Weights of a small GPT-style language model, trained from scratch on English Wikipedia.
Size: 11 layers, 2 heads of 96.
Training: a variant of Adam for these matrices, 224M tokens, 3668 steps.
Each number is 500 + 50 x the weight over its row's rms, rounded and kept within 0 to 999. Layers, rows and columns count from 0. Numbers have three digits each. The size before them is the row's rms in percent of the matrix's.

# up: layer 2 MLP up, 768x192, rms 0.0415, rows 81-149, columns 0-95
# down: layer 2 MLP down (transposed), 768x192, rms 0.0209, rows 81-149, columns 0-95
up81 091:526470451526453464506499483576544595548533519447538481402491501422408512488510528517491485519532526409503491528627526489523524556506583530446491545482525460448500564483477480512528462567608533501478361436459478515493539503456509366605477446468466496455527422464536514524616458610476513508
down81 081:469456525365538551428501452438464415500496504542475487508473506561635476521490514468506559508487479573495490524499461475490417452468421425530573475517470550529520408554454548566422512445400513486460574488520515465498450550517552553457546502501547489546484593500488453506415501465556456498
up82 069:472514560571465485517490518443540475523487450433618487550515388404453548479552506495496447607527510464497542493622504520508532539531508517471487633593497495435480508409470464450501514535543509480460464511517479420457492475439587451590515542525443526550480537600491341530554600575495535584
down82 050:518383498501543601526458468493421518529507475565475470450570659566605537528437515474496554443477450482531522533519477459499395515489540498516507480450525507525531537629475465534452429456412508441439555475461500523495566513568632427459426505417508480449502481425494565571401448425479435440
up83 069:523530529443437514464397533496515583505432432513521435513498562397513518504408490598430588516486481418542406556477485471460493441579555530486486534455525483525508547510414516494561449540481488535501506430417494477559529537476584535565490466434435518464529645530544525459491410478492371451
down83 057:495474537497579519488571455528403404494603546502434613527418448586455492508595412414555390514597574557459507510515555541539454484419515440578546525597514451517490411507479549501461544450550503466518535522556510533427387481477460550407515459563530441522425405498502545508497505548520580494
up84 083:515512487498593512502521578568551503399461534514524506537508583432565508505428542513512548471505444496487471507313506560528489440506515574410491406455530467594479542556504441424538437549523469504500540437462633451462538483479436570575528474521442520508519362481526532547397519462468451436
down84 082:528453519474441448507481436474425466551521419477491464519469446531478482560560378469496474555536596566583491486528507560542392584483459411543485593556437520420439488419486540483483564389517545418559487567601454556634392489522470530463503520491488468519490480596527519434559543531568562541
up85 056:637466577476537504485617582513514480512473497494565450484478400572563500481585479532539447459469588474515577536487545594612489335532533532434399463539509527522502525548504438480502500500546496467477564576568488455456522489472452468505468494474564511509495467408548505533438429515489449451
down85 039:399494555441421497484464368514451473444532527489409577567466523532455525484465542511515471539529488599505552472553546513512491480448518494594515477463594505526559451516442584509511494515410444538532414522468473518576451537539450552517677520503470555488514540548565558445551503439525526532
up86 081:428546537476498481472537538519480541498511431487502508493501571635567471521502470449575483475444569523522423509605641455508498507454515563660475489435462425521493489534459476466479490511521539458479476493524500472491505503494543574547488519454464532506484382489481432497543405457517550511
down86 065:511417572523506480547422420483489537514489552571512431483418476448464506436522583507508531521507346482499549518542434513530563494574509445414480443520542519482527527389533508543513538457516497524531534482474501505565457525553496530498528543530518463493529587552565576547558558505437401542
up87 071:429506520456513477482601479478466531411473495531554557466483554552467449526418479470567457522424525479541512512479556587507484470522525531707418485433478469572504501505433399491531427509571446520444519495589509530450525493501446503529492527387538515562549381472527533504399540470496502434
down87 054:566430459489516472467424478490475461612525509518484452525486427489451390426550467493518487533610513549487463468605480547547511548550409473439555568531575460480437511484514552521469530489488552488588573554471472487620398466513440542491476501628475511391397516510452508520627492519488509566
up88 068:456480585433444477486443501599522489465507528349562458539503388438458463503522489496489506557564500525491411475486535562450501377530534537552542604510523485477502510470465444506476504473471514499454614486540496445551471518478532384569476536440572492530449617539510449510483521573497566448
down88 049:561469473551534476422466520401490491533535497646479512486507611631534485499486484492504507515415505393547560577552492377571477501474487472528489531532465503507554568515560521444538405488460513602497456516485555467454582477462564522447484457537494561446577471473496556599407438488480426482
up89 118:504511497544515393530430544507497563509531519538497415579399494436525462540506570541441440479510483528548490492459509557527455485513485495494403572481596612509524611497411516488497469486566428539503502504458458529545537539530494650529512474446434388521638492506490481489585424526420415465
down89 127:479532468494490504498545485522522495481528517504532490517151534516477516536488496547467470494548502496529472498488493509524441504473483458470485540478575550461301469500500525487486455436510497460488480555501482528527499520551494509489466481460470524521517502512480474487522526499524509460
up90 168:606520462544543483525533476436608501540559424601535486453416462526476535525438532559478501425479486508538584529527475486520498441579459517499394498409604496541495525503425472505537483495569392463459460518433532466464508548539510523570431516459452489490532520420511537526541440554431517501
down90 165:406439513469500473468473488504524489466438507439506546463131511515532505512538521497519497476507493505553473470478562505537320523501493492477452495450476540492414490494501481510473493480578532516553520547476532532453471505556515512474463439462536520541460504515456472462518530531531522490
up91 092:591435499481551482493494516435505503451536559497545416542503433455466432517512519523495509434557491533509663461467480595464472447523480566418544410536521546534502557530504427546589472473469468502486659526558393474475524530471561438501497518461506459518523388481500456505425442551453510467
down91 074:439577485500409497491497466541489456549498463448394613540497487535507560486480406471453445539433561524531418528499542419507465567492523407537473552543478469471447477474498503447438497494508519511503370507540524545495474433568428565538489501601469529445476541560515598453558509466594506502
up92 117:480470556495463462450550497530521607463433451379579468478494543532506442528477527555506535502416566453549449511451492547466523545550662636553470551468480428516480551534402469495558426577523536499478473491398530496530573561455467494566423507417471516541608504527558437474494458529455443506
down92 144:472526530473562531533434478495451438474520543553442545550391446550530497475593457458482461508554474569425523546527492496559474473460442358466568489550486558461492512488531541529448574407504474507453551477527477508495316486511466515442620526602505423443361550517432548523514543471594522502
up93 143:527561583470459457403482490488419521476481553453549518505480510532498390537535469511586402523444483480522542471486472468537439530524585604499498516555446505472511491555471473503536512573540534546521533436417537504453522528425540534523505528439579485511554607540543446479367522373511416484
down93 167:576442510560487517582494528508621504534476548554474542512440424440474467466479515437498555474544473495340525456493531537505351558448457549448547524521484531548514440385520566487517487530450471555604489553465499538475534489477529513530498537582512476529441491488426501489581466443551573532
up94 096:511580506481513556476600472495408522536464462566436522422500558557467475474433497549512479580444458471498590523469591441512507544464492477536554473412470556534495458522529497562478601456462555520470386528515455544608487464516500563562519476543470492455502441480468604507459590465540437422
down94 076:554372513530470456533459616485635505442522583431570461540430400481490505583575522467497541492503491501528420437501453544510622511523473475430451501621526444417475436467469503470493454591588434515520566493458527484424556513507496537426498540414543495565502513509586392451591495533414539523
up95 062:476539583452550504469460391455456472430530465478459590543506596542555516510457514476633497474470518513498520463435473529449495452492427546588498500483510406551511509561435562540543403530452446504411560448549524567344503511525552590474471557484529500512545373486500453471491511395500585531
down95 050:541535506547474480524410581547523514551481495474578390477504399496378539442517508506485534494492515555572488498562516442562496551559546481421497476487473546453454494347552509507466577434507547474560454479458461465665463493482462534538550474477569546594508551523437490464572504506483372530
up96 074:553565546503541556454512520510471495437467409461511511399497607582583460502439495491504492608414537493530447515434573494444507553490554541654464484372467448569469471546478549515514499504490579466461463499397548513495513526506466574538500475480484522502536388420538562478462528513518469436
down96 055:436395531532442388539413542486533495503476567537540481568391399537441522508596529473522482505526450561490537569554487524519529530515525450387473454543527490367500415382468495534495555463551409476567547521492499476554487540498472502477537550459558429558462529543525499454594536523416404530
up97 072:518500535497499541516361503408555481434476470455455446535500495454583545543522450476470495503533542476542581482339480598463490469546498520507474576475526466486497518517480595413543429531487477509531592472465548471385506518505600422457494579539503551501557577469534489536489540380475510466
down97 043:447478501514465438518612517579299471534502478454517503561507540581436505423488536486538426460535452561428596499580536348534532535368538398466477462513472522528519572503500492552459561439494505477496469530477478554594529533481451518570544494421592315514430481497490504450484498503488500524
up98 080:525477506540465470461334452452519543521437467396569470596500479393444465484438548566466558434533466497496555525588435456504515550532527528526482565572538467462499490507435526398556467527420497457456500529480459491559516535461521420570504500497432476467552491652530368565516395568468452564
down98 057:496467505459547602564576510523439481453541533573436534404478526544609551519559438418510438579502510476531434518444528534518409460478529421487511494484473505482485468440513483532429514444573543507466540470553489475384524453487548545540449535530571472487423459403456620483498560444568497458
up99 070:408510519425464454436480511561467572543404456561490432476457631521440483532511493528505476513425562391567548506548459457519487613510594503532483507480496421511490444513465507533519462543653517478483483462495513469480540542464509559508462446425530547527552564533556451484558575530479414518
down99 067:560497494492498549538573497490457466488510524495428566518362445509554493518501555486486439491644392531329552502481457560536475492494517489471548495525576452499514406427560520560504537467557484469493492521539448468454436531537590516607524507546522369523393450484456502511502544455505519529
up100 103:506526547553594576487409419496465509403501491508483573489513559491500483510387531588575506560489442463535573483456451601499469489507492513458527554452511485540504542567482548505559406530411468535485507477516562548420513526522571501562498562549520503551612453496530566570458536445459464504
down100 110:574469474447369386530554639528506455585512493460565416536491426557484522531582443442442473458515609573476460452515583432536479573473513474480505499583498506434457533438494485503387583451573521402554462571567457495525504457456471563524476468427546464416408468527467442461536501527554547516
up101 100:515553623496536567475526444457461501428480452482550509491505469642504436497506472543488408552499503502549586492559553628529476508520480552618535585484501543552503521498471521493529527480432505514483480480456432481564501526475563471644483520494471502536578379569489441474454604463484483463
down101 081:524400467477425382557482612549544508547514560497504484527458480471472528490515513468500554467496513522513466467491488365525560522480514461391497490557538440426478542519472539504458481591558463428546533556522509518427513454527463540408535518532510450418433582510546552517567451508529518554
up102 119:465452507483462415478478471516535532531466492439615450571488461444404499548541493531504450502487501420545518509628493513515498468540595565457487503519505456450498590454455420505525488569579442541460516531454482522499538515410549381567470480427519496548496527566525339458542404556435506527
down102 146:525469513445539667494495449520423431491544503492424583454463507580595501477468491457481528455531518551423504532458459500503377476474443421541572503513516570573482463555520556479416515400447582498454492500542555464532391500564481536467529519601505502405464476475472625560434492447639512449
up103 097:452460564588547520510534553595509506427397479437520470437480401509433499485434560527529340531531568464504507514607578569480524545461595557514446507462509460497493491592478477418502518502521531494536428544437575446550516483453517432621482537540457491531562408441508504491495499498478478480
down103 084:583513482344410483499435422447479483444511503531454473516372537548564511564556451476493499495447482524523479492497424474512605455461456480474557500468464543480542546420498534502481529518453493548443532490577442491526452526511530528423558506455536462434410569559578516458518546470521550515
up104 081:485530399523509532505595535576490623500550458586497536449512535523510514503509520468534513635465533485503470512530568482496522545461564530540459516448463453520501530516490508557508410582685510549479390434439528464489546483496471477571528386508464564516515450517493588506532542548529499538
down104 071:437481520470463457419482419443522437511471539486530472527508457529540448514544510544496546491550495525467518540524434588538437462557437533574579551539537532499489388527509528523487552413427524433529608583524457573588359552497493530466527491509506469566470504544494380518504457502441446517
up105 076:507539551451489510439480464489443449523505409447485503481502623682590522515502450485533558451378511535511403515410459489534484545515486490606535489486494477541486452540536525523486550464444568459403489472444582577512467452541452563364459546509571501459493520441513456501478561421521465414
down105 058:442514537593514430598523579573531548449464603485481474461459388431394489488536589472511434531566412476469558469523482499473555469511563466364422430498453471395517524403448492485500533541539375516625468513443473533454477568500475483607494561471471532558533497482497562497537521560451461520
up106 092:425490476420543421482556524581550578451486498605545482404490617460470480546512509534527573427432490441558443487394550438561476494542576540476427525428474399517525616496456403523467442533583540556506537478519601539487542551481558527503471534445536531548494485473546522476469427601470413506
down106 084:453542547525499664458478418513415475559499506463492615504392431554540431520485505434495461494580499512304461538569449505533456466441390490532518521536484567448505473484544540478497483439501565393471490500557465468509357495564467491492573512526500481455450533549470418579508498501520585445
up107 070:477435556576580534489511468606465512450448566455477516399488509567511473494479551596655392461520528477508496500619466573428511575491529520468486489506511472571504523588502535500529492499456529510464511543506575542477506547471419516515417580521540478520571382494512469485498486486451449483
down107 053:563595485387389412497459518430461449455487530433426465517404425526467553560537443432478528551504502527511399517478537487504520454501512475507523544491422512451473556397499591463435550493520444487528469471529452443495454508497509525522590470444540541440459530469482507459495505516598611534
up108 114:524433547520512438467552539535510544474412598400537454453513504399496472484453638536458588469530529485488535478456507538437501506531568626429522509472529464484486546574404507508596407540546486477463571519429564421477556538418478551546435551466551479513532507505578529508503528504451464484
down108 126:448572509473466507520444454485477421482592450483419532536429504622515504608549289469485390557480501518543442485535467513543427488453475370557576524431433563458500514441535526503414600391500449483540453454501485536563440468534513502467501504568488523457494583498450549451494538459571531477
up109 092:459487529406484470442546536509532511459455519464498473480489549624598543515517507497496515520444530439536384492461491436438482555570561547655473503466485420502508503580459433430501489531571523518484583420448562431507521523517565513486466472440571533537533624589561504550445449528472474431
down109 083:527515492562510509484473458449415473475497467489490518578453396404444440443503511488568519440630432476463509506513482474474522505376460516464529507497528494482575472437553529502506471461394434565502505514457470497587470591487560461499464533593525493473433502509425450544537499413593558543
up110 082:492511417400543479438522561548440585493436511543565385481497575569460532554456496565588480503512511435555384447456492513446499525511579533424471423447523416553521594560474491447492501541593470583485538470430500557593548533478426583521489425420437476556510544490547525461429493546462444537
down110 079:509515520451455540544563428471498453552567504392429639505311435518483489513592461429510518479529604559387511580523499478565507513470459464569556550513494502413448468453484522459482555378493528518458488592609565473482406535564515519531575524609509499456474463511411499507559499443576553436
up111 077:463507644503529545482451489434504522434487442430474490524509543429520489521352494495486590464508505489507461482361480572466501573526492579627509501528533509568494514504450570451571413490403490500514540486465513520478514507505497481451509574479489486459605402533528487519474467371507507501
down111 060:512446458491486473503483535540488425585509541510500525524474439511432516473606443520558371553478485543529498543574486468538520536549544393367545480480474472404459449469529513467417617483604503527517513491587511535513508481476495531600453483519528447583359525514455580418558542531423489560
up112 090:479538489478410502482515535497473606526499421490597483539515551516519553547517441497453464593465555464548437519474576492444513471551568555619488592456461503493477542446462485520518479557640544522469425455447437463492534524458624474547503424409488533510486531522487473474552528601519507541
down112 082:472435559516575482459517446479501421496512560546457519485452494519554484455561565498523535465554422565412574517502436494577488508482481458470528471580555475530494426608525518516476507416449534460466593544465542548527410516526462520443505530631509459490480503537489490550474439477466359488
up113 076:507482418443469460449511480611460509559497521484461501490498583463479514499448506540474599408442447513495450541391480373538473534499531474499575422451487520510490478535534438574490499479454545481474472495465601583574481479501466633445469508518457508442481544377516574529476455532515422447
down113 053:486571539560540556523481561478600491404463522503491486482508389532492407575580494447448437625510545471468485463504544590439459476500475474472421570593452496477466449458484527467492523506556470527566464481478461487421411526496493513517525510467471552541517450493541435497487555551503573489
up114 067:524549567454476514452420482492442478529381507496459474458502554462520436515457468502461520543521491441517475540431573486411491576509511469535488453526477494490491443474471588563497583474430572502538455581474434559631494544524521619524497525497515484466492595479535607523486494462534417445
down114 045:454514522578526497558490573478534514440562507506491535560420503544429516512512539452557431499500468510441505519523560407511594437443596499461480431520572450504481422523510447527533505539557421486450549494435555446373572485446464499435520533465557459507559430465488477456508536446452567471
up115 076:508495586450467496473538428406466465469490503440572468514491435511454518533547444464482399566457510480546562456429488609511487555561499476657515542529483529498511537438464488563551503478482448535475556508546401495474491492503519483465479530426469514550515574543509482434458564522484543479
down115 059:488480439505525536552475569555467493553510471526512586540532533479437477414448535506503522380554531543435577532558502395503522480493532561463518498483576452546481536626526498506487533563513525578499508585458573498525529502516521451538515513591515458409450508416436489540500463449519477494
up116 090:538451524407481454470562605530590538525508504490565380469510509511530478523590438467472537417487588504530375497426575519485470457551582532532472446540498510504485531447501456481482513485602577486531601488436474431528516499473570535422506462414581519492425569545518475410473418554494497445
down116 082:371573523546561502454498349484428485483495524579389627530512498495526492449439571548584486595559444490443595577541447452500473432443500471521490519472514496504536502627487538476599519518440430539474439533475497547447466551499476468484502490634435509484559504500538510504473503479471444482
up117 075:475395463549561457519542539607461542448520584468539523502465525472464338518531513475567424470483523502518574502551498451526504522486541499499465418456473488524510508522523472552556400523669449512456456472539540510451536530481439438460496486424610492551502379378524534476505504642479503557
down117 058:480555512426445465431516360482503474500509489513462525517407438461545450487503495505446507527515483535363442602446489572519576445537441514550509539456590503440491470468490509486418593421394571503481518488513489449578435468587479558601592530587478548475519517532487464440559514464519510434
up118 061:508509565434470469511589527551517508456449550447526521463483512469509389527488492517442515434556513487505547518305545583470493373529520542464492520389535499518495563477472482524472508504537524488516501558581474507474527556478488529551477503443591463512466398262557542480462461533505486467
down118 042:470432547441507481457444485442504488536547474507447494525428475546509433515499447461536401595488512566464506555533555401583547554477436422516499404547478536484507506499503583507495457477480483474480450495497469463505399478497439556420579552543470507503527565607454519476572483531514498491
up119 076:461432515541557441489635538613465511502493523434620502441483498621529571526573491486614406493456574482510421476499396582452490598494600527528459504555472438524509546494537501483444471505591564473453456526522619511498510500500472489392446455442652461607496444522539440554511441628475522495
down119 062:524509483426454506493491354425543487511462507617402534456441483429537505422475592510502541532497439457417548577514490486582487400561435540486575440380536523469522497521472532473520554500431451492459493506504465445511496558504548435604551520542475617418526548489414555553487516390560468486
up120 115:520493500474484455484658518520494523479490497561502394390474556570464499490549513488480461479404496525535519518563544449482536558469610535596527476460446478463487557540501452515477550475597559508545523458520446432541531507485590525507508538436550488523516526556500470510496387527446511491
down120 119:498495536478489619578402443527482548493504476419498609496321396443564519490488447504461531451531404471476479517468479510493454431539444483422493523526577458475517523470500516461525460541518438504435561418461560511491452518539526470434470576573491463480438540472530536579501536449604471465
up121 146:560358535469546416463549559541518575456477588479530492525481438502412578539541559462533514483434529514497520530505480459545462479519594527468455441518511494504486589584487433467600444486544501481481493516468560349466572495488532483461482554420561497561511536413586519524425485511471457491
down121 221:415628497503477589498464422522505487516516434474418585550466478521554501441420353535511460554559547465466442469543496527502450543433446492518501507430519466466512547415511572449445559488428528551458492477519486531553425445539469521499549538552429533444501494518436519442564540418574538486
up122 097:475508527424510452493611568609526520472476435532598448468485579575474542551505471508549495509414522471541386494474639507582509468534589558499459432465479454560501582469510424522447519507595497569479457485456541464598536471465451606608498504481565545549479486488521483431419457600494439459
down122 095:501426530489483625512474358496471462530508575493403550493365457491547461463493551508513507525553509576438510547548430521543602547471379419505520553554507530394484479547472574463508474467488552489473547522557513491496335517589464514417521537497495464436505525539489450503552483476529568486
up123 073:440551510529522507504554498537533568376527505420507561512503518457517522489480550486520502566502495498511474530549549519467505480475509586571415488490506403510490530545402505458543365573540471484463481458535557413423527540469490496650504508470499515531534326472527474525535482499496523529
down123 059:501415545466456462510387457486430487596468496515530374485452513591515500545518467453474515511510494499509501550544481502565455498529503465480563479530542565487494493388553471573447553386470544459579553553534440504627410479528487511455505477556565449483507568565499508520514511503458390532
up124 095:444480516483550440521541545501522513429419505522586502595498484444493503533478499462542509432546540515508475477476545570503515475543519545483414510587536451555488518490469461478510445531569426513433588535530629466414515512429431494443493479484561503600476480518525400469438534491483517499
down124 084:465521542536500548456468402526412471551560472462406501437469505547491500458488495545531488563544463488491472573562460535592516510530502465507569515452447545488464534494545516505524535415446556496581494533552451475642469528596456489492490490543476549449510478534480621519545471498498463528
up125 062:519485481502556462456395425399441427505536461483458500567498485561484344510492513503512498470506473445505554488614452479466443495486428477412520520564486490481522510496499515485510471482433400496507584440595342565519514509520324478481474543520461487510551475602526495573458469511477495644
down125 046:481479497463425597550550583549564504462503481452456544462520487467432542459441520484467502458486561524457443427423550543501447508515523501486427488461495520571482575391474448548471518544527552494501418487531496466516541407410503521580527513497509558381476483475444569414543485433552590466
up126 116:494419427532519433480462469483510493467482522500437466486414578491504465572422458482574400527551487515537573510547479556500465503467539539477392530436488537449569510603445506497594499523550471473538562513563565519471581565560550575582496452401524399541607525482478408447544507539470387550
down126 113:505556428547523561524493519486527421471531505472470526568250429514509530474460531453476527457618471544416517532508478484511380531433445456480500500517571529496362461467539577504496511488506460430523521502489491566476478492553464512496610475540525484471466475473472497444567488471507541557
up127 088:462489547405500468468528480466503567466473478552578451461486624636490504545486463525492496385443542472582417495394550582582473529589608590565520463413532488577503578479468448497539489505565522547450573495401497550545536532472542461466428485390598468535543516500550473439474506522460453395
down127 083:506495512526546485475465485548469446528558517451394616584390334439489472443535501432571455558624479570389470560552485442578510477450447380418523496562443480391481462537497582457503554493500491480520471530514521461492381528558467525489582536617461520536462556525458508549557489506590529532
up128 064:403538532442500478505469496477482509454467507512512537612492601476491500509382518527481466520493487381534399536463452409550474404535469508537368572486552458545508510529431523478485476562564413523516430469382530529462532570494488600564473437440404489498518471453563501566526416462507456589
down128 052:617454501492572609514475495519482461535524536438473450429418462549483419531523454461492511447586615584473477429522572551568428555440498469534537461484431516507492420448494485554479454419460635453531574497501521443572391446500477558474536500565540533459487514523426469482506497523532484461
up129 108:473494640562629522483595491550450541412518539471571557434499448539512448515520534502650381582487536483522532469541498650473480537484542556532458498456468457546502549544462479558543445535549478515449478475525503470450538524489479452577487576449543494599564349518534510496430498534467548484
down129 099:516477449410343381518420454456553437599484479495484404505437494507525497445512497491458568465486516521512469557524528421580513496565473479506560497494560555455476525491479541504439598443461499498529465562573509513616453451476470539497528480574480487364460608526529477500595515411538460497
up130 092:546531548504515503418489433476460509523435477530552490476490586662543518514550457578493410508394532450565529538552504495525485518585512464530449510460484464506517527552442511482500545531536480538452488526429474529484539531492468601534435500476436532539558549565553461447430489581451401526
down130 092:440501498479503502575507561557473489421563500407488566463440421432467492509465568427515568489667518549403499463458542512504525456408484548544521483557529505489510561415484545572454489472501486485575554527501549461493413469486522506487636526503509477383424452455431501485587482481631622475
up131 072:570457502534453512528552542401496552503496481493551439430494462469423472505438523536526492532502491511505698482470552502489514428498573558456609354411530573515487548499530397508528481488546516511473499456579462481584526470465551363518494439458542450468526408382482496560476603571478478442
down131 049:531450511439509470447497433533506488525505555451459547576483480494575500495583389409469452490483538557492422540500436520496504576531450384480447536576486411472464484511441529427374502549498513453482446495552538548438401510632505578519543539555512488510446554503543501490511512530545463489
up132 079:466437561579505516486547491623499514501422531476549506395487493600484497480529524614580378429473591474486469484550523573416552512477590517538499490437453390492481520574505452526478534495569655494455468496525464590525537525489403393531462598450498475527543428483510463492456428580479527458
down132 072:577528500435456473478482523352460476427471556523478428554313435485562500596546468423464548557479407517557503558448495501511682510516492475515502527636510512500499520461516560520494486487474469517439528475469467467477459526480522544485506533498487479521441566497514502503623517459584459557
up133 061:570529542418517522461588529477480580420530536526517464492515531550554443532436490527462522554413520508547593519439561575613458394549489562611494464451511525566490560549434469577563453515504488513471620477533457449448541515486583572519508439401482508523530433517515554537414487446486472459
down133 049:485461479530443450487435467528510439581487530484491561567514361538458488502534420460450458487587561477500504479557485436602406551528479474521474522589580437475450454441543519515479543460552550462571444582526507558577381484522361524501512519616495451463462502559523484510604518534533458561
up134 182:484454539511608535542438587520507498378419482468531443468496556570608524580466507655484570590507591467579475507463543520445489429514533513503494494451499469587472519541483489461574400514439505519443571490481491511465485589534516550510509566497542517557639496451571529568441541508454382451
down134 224:460457481497479372485567460553553479516526550496520429519550507575362493465540445489450518558466527563350490408490574495505490590415543388485473529510472484498467511396474440537455593520537482466521359480517506490548455445517425579500519494502498441488413503542437480446569541535536582521
up135 099:480536469447563483457692534518424570489467557584510509434489633605466491520391539541585486483365465498510476556543514470500496463480523525504441416397469465585496533606466439554497542506564525539493440518524532512498536481499506660535480463442532464511487428456525549574395419536494429439
down135 099:562438533501443553561399448532584439496567510395476460484367306453501477536591405414513502537599523543509453446496500582569491554492464474500525497615542481408462445388510548446481491455549510521500569467512510510558347487490460522469563558587463570472493522558504469499558518468538535493
up136 078:515464497527585532474366501584501484406478566483437488556508524528627493531506510561555517449521540513523526512486440579467469463535478513456452505563510451535502519622469630394547423530432469510480678502495587523390512554506470551459465583537542525532567527539552478537440469416446440533
down136 066:504599499498386388536578517534433454506527469443505490509473405569354556511495468455453434523524528513437485496504592428573464500451568495552497515508478523517501563318519482529435564387552537502605372516554476502567484436457427515589561491475531494443487429488442544489553516522589604520
up137 067:540532570537497509456454484569400457498428534485502527462507398498504508516479509514552410537530481490513551523702572487492498467500465446567501596574457510474494480530454484398501534480368494484511559537549447510531499544498437566575484492514409532528516579538518609494459547559497478500
down137 046:520471479457447487614458548461575544448565448481516450476541572574434556484450508466498608452441504511488491443440574425505568550471527617441440449547560461551503571399546502576450443556572556511480505476487534416507556374441554507478488483479526458343526449466463490441524502416553544504
up138 096:505478554489493499437482475479462589451510575416561457453506520555451469533465499522519504579443473465563543522532453568471436602527523559560561463473468514517497550521461498523616447494506517513487529454548462523564515508492570454513474507387473480490575484522537533531489499524462463455
down138 091:481517468474492449534513492534529444543547497525440580532480415509505489460567440440473448485566581545376495538469534444493350426480520437454518532527536448501470451491508521469393610513533477465500471591534515509441378472445462536559529501712494526460442521470452498477494520473556516493
up139 117:537420595495510463415531457488539584548490587457571490489496491462462561573482551532542511550423434494559549505526502555468510496544623538479476431496490497480483570537466438547629405567508483567494490525540522456449562461446542543530464513459481480564598476555584522540476553528442441462
down139 163:482486419457491522508463537526454360522581495496467556529481495548602497506512394446534461474577546532449478455464483491503439519506417415519555524524566533466452463505516615464424610408461535509492510505545541511557376550496505513516553510543504492398445487479452501495472475401656616468
up140 094:567448388448479449490585553594514554584531568577500449401482602499474499509522512544539565435444494514509444543449504444483510493507623501472485299408481491488493524535559422609507518496624552539472510514486483529508527474496492557452496460438567487469456559490542571444459425581480433425
down140 081:431535538525551566489520420471502427428524517435435582559397407483583447514510447430488494585553482550450466509471499601490477485458396427573513572566517502510499377507467522459522507455487492544480480520481520489511394558525473500486536527563466541533531479460494413514515522491614578505
up141 095:549505567471532489545497521437548542381426462557610491532506570433475465523409515543461523503512561413548561489408578605511491456589545582509412498494520483537494574489426492465531399538548460557520559504524535492490540525458509491557517540460569484572547410489559511498448519489478466458
down141 098:536451510470437553454469479543423459579537522466443515550443478570541495491558437502525447504545552595425430526596468448578510588443466413475555505517484562471461504545523516535468551446491557430507440539558463515561416489545432560465460499575499488411403494556463474454557491518489535491
up142 103:491493552601597543524486547554517484366439539528518515548501503491566484484437554549515469466555527502490559475522526558509505446498485536452453485493545440569501508604445516424508451545463455494496617482446538462473533589474408510555481544493504472541565405494527501519436450468445476551
down142 107:538512468415429410495482437473452458556518440450499457478442482560440538561533401456457504572488518527513448517484514526544482557491526510523533533517453575450472549335540503527476568420527521485621427509581468524600463417502505536473561482530494474455422514588500547474576542508564570515
up143 115:435564565449470487443553465418432526508474441504582487565496577626519526571481414478469359511408539467561414503548549550436510490575529518634479548463496493566493504453420477522482560536567501534447436484455467531484524528468473569513443399430459524553526515518493424404498549509501498489
down143 119:501432514491575515558448528597527503476542538488450503422415405416459499386523647521570576447635459566436562523515435466574572495491492520402513429556506471427475479554510524516512498476514518516533633550481546497554408482525481480459600551633507454432445501529445561513523457490489435498
up144 085:499557457464578545463608530564475479461480442585473536372510597677599498504464489494572520511430513519504427511446555513506470495480502508528474465411481505582498481570545489456446524489477558492507431481497622483518492458532494683538494496590522541517526445471492563553433543407514444409
down144 063:501465532554386393545470531498528548496456546466525375501505373484423480491522532513510475527543503477589512403548470493522541573499445494438466507581444489386506538391453539522556488515541433428584526559509446566521430535493455491483493514354514475473512503547532443451581536552469526609
up145 104:430471525433522402474560495657501537445464560579467418425485637437413517529506515492553471438424454463542487484462575498491491591497620475496510571426455425486487567528465460605456552502589532529485516515485524600504535536462485510458502500416494520551472509484516573543524437554434497540
down145 104:547553538514499664554472465494473507575542403436581602477361353521537454544511479462423543464565435493364543544496486496558451435496419512469503530580492490480475460459498468456488519449513499442448472514516533439541460498539487458504520545597510492476497473521476487564504561444558478453
up146 076:467546541439457512442383455433531549483487553466479494570526594434551524513345518564415592530471494401528465544430506443559472428566473535552437542528529484503491515533399500494531457541427492499525562499514448541490515574495461603484515508459471517432532550575556546528495440449511463540
down146 058:534458477511561544529502580531447424531553510499495549506494409609419530569572405431548449556563594581464537516559545495555414537406551477478521463555486478523497404431569538557460579441583547513526498498520532513506412447378461501517477450601555499508429428497426487467465518555474474520
up147 066:529553524536448491520575563446498537468428428529559475383491513446508523501398526515416540624466485422527495519420585490425538508540584525538440467458480494503497555487421517564489477536541506533500446487391527513568523485445433510583530499448477513513542563494542548518523506480522473529
down147 055:504346462438521598474488445482524523479568566493512512435375486589531436520566451488559432408495549616470491551561404557538471539477402493457557497486476471487494429587517570487428486469551572446538592520571551460568388580595495476405502445516590461505427533476441436483443436501429435489
up148 064:524494481468565494513459514509475503450472536589503513601507589548575499524497484548545496421532524441504511513390501546482461360572451504355471463539498486549510539512509523518512452528537452537453615425596529557379523525508583485473481537477569501544492520525528477556467569478489461482
down148 046:507543540547400452479578504531478508562521551411373502529511434540435521449466551489465487473570538511447445456490579498603482590474545474593456463517533473510484479467474480556442491413437573403612394539514458498575462493495407547586497452559447488444527433558463527501582458528576545517
up149 072:615506518517608550517553500548469453400472558502454545469483482536546518488502537522541473479577482532485651490457526585445484446477515492416512426418521465585515503564533464488511461486466479532443581441585562477416506510523469454588486493539527467527529402364503597529420596443476483407
down149 054:446520494537364367499499557435513507570494515384439438516481464517399484504500466436488487538469544466558409490541552461541545557517446496517466512590492530422492466391451517484474509464471489438617422524515509499565506466560436520502544489383496523506500541594498479438570468541537571557